config = dict(
    num_hidden_layers=9,
    hidden_size=256,
    num_attention_heads=4,
    num_key_value_heads=4,
    head_dim=64,
    intermediate_size=768,
    vocab_size=2265,
    hidden_act='squared_relu',
    norm='rmsnorm',
    norm_place='pre',
    norm_eps=1e-05,
    positions='rope',
    rope_theta=10000.0,
    rope_fraction=0.5,
    qk_norm=True,
    attn_scale=0.185,
    bias='none',
    tie_word_embeddings='early',
    parallel_block=False,
    extras=['some layers without attention', 'local attention windows', 'shifted keys', 'normalized values', 'value embeddings', 'value residuals', 'hashed n-gram embeddings', 'an embedding shortcut', 'learned residual scales', 'skips across layers'],
    init='normal',
    init_std_qkv=0.027,
    init_std_o=0.0,
    init_std_up=0.027,
    init_std_down=0.0,
    optimizer='muon',
    learning_rate=0.0111,
    lr_mult_o=1.5,
    beta1=0.9,
    lr_head=0.00654,
    warmup_steps=0,
    schedule='wsd',
    decay_fraction=0.555,
    decay_shape='linear',
    final_lr_fraction=0.0,
    batch_tokens=[32768, 65536, 131072],
    max_seq_len=2048,
    doc_mask=True,
    train_tokens=350600000,
    max_steps=5605,
    dataset='wikipedia_en',
)
Each number is 50 + 12 x the weight over its row's rms, rounded and kept within 0 to 99. Layers, rows and columns count from 0. The size before them is the row's rms in percent of the matrix's.

# layer 3 attention output, 256x256, rms 0.158, rows 214-255, columns 64-127
102:27 46 37 47 61 45 60 57 43 50 41 61 47 54 54 56 12 42 58 56 44 51 48 53 48 61 56 39 58 46 66 48 46 57 27 52 34 63 70 48 44 37 62 42 65 41 60 49 43 31 10 52 43 40 71 45 56 55 39 26 47 58 63 37
094:57 58 46 58 50 61 54 48 58 36 53 51 35 58 42 41 49 48 59 51 40 49 46 31 61 64 52 45 47 49 67 38 70 50 50 18 51 57 54 50 65 33 52 53 45 51 47 38 37 47 55 36 45 32 65 48 62 68 67 40 34 66 56 41
100:51 53 48 53 30 48 43 65 48 37 34 35 58 49 48 47 56 38 46 48 71 42 45 48 41 48 45 62 62 45 46 47 37 82 51 73 57 51 49 53 47 55 46 32 52 38 67 38 68 48 58 36 39 73 50 54 58 54 68 54 38 42 36 66
102:70 47 45 37 51 33 59 47 44 57 48 46 51 63 40 62 42 65 48 49 57 42 59 67 46 66 53 44 49 43 42 55 45 43 57 50 52 50 30 60 38 45 60 40 62 50 47 37 71 50 46 56 67 62 41 63 53 56 55 40 51 39 42 42
117:46 59 49 34 47 48 63 61 45 49 61 62 27 55 56 34 50 37 52 43 51 50 52 31 44 48 49 52 59 30 59 59 31 50 41 59 52 53 60 30 66 69 49 47 50 41 52 57 35 47 65 35 61 49 39 49 74 58 51 57 30 52 41 49
107:51 48 55 49 65 33 46 48 36 35 41 42 52 46 63 44 38 51 51 59 65 46 61 52 31 50 43 59 51 55 60 62 34 58 38 41 45 52 33 62 37 60 51 64 59 65 53 70 39 44 55 43 61 44 46 72 59 59 49 25 70 62 58 66
104:63 62 54 80 74 56 30 52 44 41 52 51 59 50 59 67 65 68 50 32 30 47 60 50 59 44 62 71 49 23 56 57 40 55 51 62 38 50 50 64 62 36 41 39 56 31 58 61 57 35 62 49 55 52 57 75 39 51 50 69 65 44 52 44
099:59 49 64 49 20 71 27 44 44 63 54 72 44 44 38 56 67 61 47 55 58 55 63 53 47 50 41 35 42 55 52 59 55 35 54 47 56 47 71 53 48 46 62 43 44 52 56 64 49 59 41 47 46 21 32 46 52 37 44 30 47 35 46 45
101:44 59 52 42 46 58 41 79 46 36 61 49 35 39 42 33 60 41 48 53 47 37 46 34 59 52 52 48 45 54 40 36 53 58 34 57 52 61 44 50 56 46 39 58 49 60 53 37 57 38 48 47 30 52 57 41 27 37 45 51 56 39 50 73
103:52 59 62 49 49 56 60 62 43 36 57 44 31 51 38 44 65 35 37 39 58 58 54 53 45 53 44 45 54 60 60 24 52 44 40 66 51 70 50 52 31 41 36 44 54 56 54 66 71 46 65 58 30 58 78 41 40 43 47 58 41 44 53 68
096:34 44 48 60 52 43 64 37 48 33 76 72 58 57 54 55 51 74 38 69 42 40 47 44 61 42 50 55 44 39 69 65 40 79 21 52 44 61 47 43 61 48 55 39 46 62 63 30 54 26 45 55 56 54 54 51 69 56 44 58 55 57 70 21
095:58 37 49 72 45 71 42 60 52 59 50 52 47 52 61 69 48 52 68 39 51 52 44 53 56 47 53 46 31 58 41 64 51 54 57 43 33 36 44 46 47 59 64 40 42 38 45 56 45 51 55 59 54 40 68 35 44 24 38 36 48 48 55 42
090:30 68 54 50 39 43 29 45 52 57 59 47 51 39 46 38 37 59 43 50 63 54 36 38 59 80 48 53 47 49 45 49 41 42 46 60 36 50 53 54 44 44 60 57 51 30 47 39 40 50 30 49 42 56 41 65 46 66 52 39 67 35 45 48
106:47 37 28 45 40 52 40 43 46 37 58 36 63 49 60 62 57 48 61 49 61 55 46 55 46 54 54 44 46 49 52 47 43 41 58 67 39 57 36 41 61 59 64 53 51 60 48 59 61 48 38 38 57 28 64 65 70 24 60 39 37 62 54 74
096:52 40 43 59 62 60 56 55 60 57 42 43 41 32 52 41 70 33 46 53 48 48 67 26 67 57 47 61 63 35 40 48 49 43 59 55 57 48 57 46 44 32 34 70 35 41 57 55 52 37 58 72 45 47 72 33 70 46 37 53 34 41 67 48
098:52 32 49 56 56 45 77 58 37 52 58 35 58 41 30 51 49 55 35 44 48 42 53 40 39 44 50 54 39 42 52 33 47 53 60 45 64 37 61 57 48 44 54 54 56 52 33 46 41 45 52 58 56 55 70 53 51 61 24 29 66 40 58 36
111:47 30 55 56 52 44 63 29 42 68 40 45 38 43 40 54 57 55 57 43 59 37 77 63 57 51 74 56 48 47 42 34 54 45 57 49 43 49 36 48 75 47 47 42 50 38 49 46 56 52 26 40 57 44 54 42 50 43 84 65 61 51 55 53
095:22 53 37 37 40 44 30 46 59 61 55 61 64 48 45 44 51 63 44 45 35 37 46 46 44 43 53 64 59 55 64 50 54 30 67 46 62 57 64 47 40 36 49 51 53 61 59 36 55 58 51 60 48 44 45 52 38 39 55 59 56 52 52 65
090:48 39 62 41 49 52 39 29 73 36 39 47 59 55 20 54 50 41 35 30 52 50 49 36 45 56 49 47 42 35 47 54 45 56 40 32 45 50 35 44 59 51 45 33 40 59 39 67 39 61 59 46 88 57 36 48 41 64 60 49 52 54 72 53
112:59 31 54 45 52 75 45 43 45 48 45 55 65 60 69 54 46 40 44 48 43 57 42 51 34 46 48 50 56 53 65 61 37 34 49 42 32 22 56 48 78 55 47 62 62 52 56 63 43 52 45 41 59 60 55 69 78 26 59 41 44 38 49 30
098:60 73 49 62 75 62 62 43 48 57 44 58 34 47 65 42 65 33 52 61 52 50 46 43 57 44 44 40 55 63 54 57 42 51 40 56 35 43 59 46 59 56 74 39 61 37 56 39 56 41 66 51 54 47 44 42 50 43 51 32 61 65 45 42
097:38 56 77 35 63 27 43 34 60 51 32 35 48 24 39 42 47 52 69 42 45 59 40 47 78 55 48 55 45 34 54 36 52 60 63 46 47 49 29 49 48 24 59 52 43 44 63 47 49 60 62 50 44 54 36 43 37 32 50 36 39 47 44 57
107:64 45 46 50 72 67 63 51 41 49 45 57 35 41 56 45 58 46 52 62 44 42 48 55 64 50 51 54 55 60 48 43 46 58 59 55 46 50 46 59 39 62 34 82 49 65 53 51 48 49 58 40 57 61 44 32 53 43 41 52 48 55 59 63
109:54 29 48 33 29 47 61 41 20 39 57 58 54 56 55 64 58 68 52 85 51 36 41 28 49 46 25 38 65 54 51 58 52 50 62 43 46 70 40 42 37 38 65 59 44 41 38 45 34 45 34 59 36 49 75 46 63 63 65 43 53 44 66 52
104:56 38 52 48 35 34 45 50 46 53 46 50 36 45 48 56 52 53 69 60 28 65 67 45 56 64 56 54 57 47 39 44 55 69 44 37 50 51 59 35 46 33 58 58 54 35 41 60 57 57 37 54 51 62 41 56 51 48 59 32 76 45 52 28
107:69 61 59 28 26 56 49 45 46 49 57 55 47 45 46 37 66 53 59 41 50 30 60 14 61 42 52 57 44 46 39 76 47 48 43 49 47 53 48 53 53 44 54 54 62 41 64 47 61 47 35 24 73 61 35 37 49 72 49 44 59 47 56 48
112:66 66 37 62 46 44 38 60 41 45 50 70 53 52 70 39 65 45 47 54 62 60 41 63 60 46 58 28 30 66 44 48 61 48 53 32 59 69 54 54 27 67 48 56 43 66 60 42 46 23 39 47 59 38 46 48 69 45 52 58 40 52 61 70
088:20 69 42 70 40 47 43 49 37 66 43 66 45 48 51 60 67 43 50 60 52 24 33 48 37 68 27 50 53 53 57 58 49 50 55 57 56 41 53 48 69 45 62 47 44 43 41 53 32 57 53 43 53 42 47 65 44 54 59 42 44 64 63 61
091:32 39 27 45 54 59 61 71 43 52 64 67 54 51 54 65 41 43 38 59 60 38 50 32 46 40 34 57 26 68 44 58 61 48 53 44 61 45 57 51 50 44 52 46 49 54 51 52 32 47 56 47 49 40 68 48 53 50 66 53 42 57 57 53
095:57 58 35 35 50 28 47 50 76 42 38 57 46 40 44 59 54 53 59 49 50 57 46 60 63 59 50 43 68 65 46 49 56 40 70 61 54 55 47 50 58 50 61 57 44 50 60 39 50 61 47 52 27 53 54 52 44 56 39 59 40 51 67 38
100:51 41 49 55 55 44 55 40 55 36 77 53 53 43 47 70 48 50 63 44 43 44 69 55 38 54 54 38 65 54 42 57 74 83 60 48 45 58 50 49 46 53 58 38 38 61 45 44 68 49 39 49 50 54 52 21 52 44 41 39 57 44 52 43
106:42 54 64 50 26 51 53 73 55 39 62 54 55 40 38 38 60 65 58 64 42 56 51 35 55 53 55 51 57 42 60 30 57 55 41 39 51 48 36 75 57 64 64 43 35 43 46 49 42 70 61 47 61 47 47 54 42 58 31 37 65 40 51 46
099:41 58 48 51 51 49 49 60 25 52 49 53 63 34 36 36 65 42 54 31 43 49 35 38 55 45 57 55 42 37 37 34 47 53 70 55 49 52 37 36 59 35 38 53 57 58 74 44 63 72 53 47 55 45 35 40 62 34 39 30 50 50 35 62
101:55 33 55 61 65 58 43 52 56 54 64 47 46 64 48 60 58 45 67 53 47 38 23 59 47 61 69 51 60 50 48 48 32 58 48 59 51 34 40 42 43 46 53 62 52 51 31 25 38 46 64 45 48 45 45 48 52 32 48 57 50 49 58 39
100:26 46 60 56 47 31 37 56 67 47 29 69 51 56 56 51 53 27 40 47 56 49 53 48 64 51 64 52 61 70 43 54 52 43 43 61 55 54 54 42 36 36 54 40 43 61 60 30 46 63 36 34 34 44 47 42 57 53 49 63 53 62 34 55
102:41 45 37 44 36 57 34 55 34 45 54 47 45 57 60 42 48 61 21 63 37 45 53 48 57 41 58 62 46 50 45 36 66 56 54 49 58 61 57 61 54 31 46 60 79 69 59 43 38 54 41 57 45 52 61 39 56 53 52 62 64 46 49 73
101:52 30 50 30 45 53 59 55 29 39 78 49 50 60 41 46 55 52 60 57 49 67 36 58 58 64 49 43 59 50 50 43 54 58 38 48 52 57 49 46 60 68 55 42 69 53 52 38 47 52 41 40 48 56 57 45 53 27 62 61 59 22 54 48
095:68 39 46 48 46 50 50 54 70 54 73 46 54 43 52 67 49 54 43 47 61 57 50 45 66 51 43 38 55 42 51 58 65 38 50 48 64 61 58 34 56 45 52 51 32 63 41 59 54 45 51 46 51 66 67 59 50 40 38 51 58 53 36 36
103:45 65 32 62 56 56 75 49 48 65 54 42 47 53 49 54 38 48 47 54 45 50 52 58 48 25 49 40 67 64 52 40 35 39 61 58 55 38 53 55 24 63 55 37 44 52 46 49 35 52 51 58 33 48 43 22 39 65 44 50 52 48 42 44
102:59 56 49 45 38 62 68 50 46 53 40 49 71 48 53 64 51 48 47 66 57 51 62 67 45 30 57 26 50 55 48 52 42 58 29 50 58 58 71 63 52 43 36 57 43 54 55 24 50 46 48 47 44 32 57 48 64 48 30 36 46 43 68 50
097:34 39 49 68 53 40 45 62 66 49 57 44 74 53 44 63 27 46 37 46 55 61 41 43 40 47 35 42 51 74 49 66 24 53 53 45 42 59 76 62 51 40 60 26 39 50 51 43 29 45 52 31 40 48 52 54 58 44 53 58 45 59 42 58
105:48 44 42 61 33 35 26 35 59 57 58 60 65 55 66 55 54 56 38 59 41 59 66 35 37 53 60 51 40 41 52 34 56 62 53 29 53 56 47 56 53 40 34 69 37 45 32 47 51 46 36 73 68 48 48 38 53 50 63 59 52 49 68 44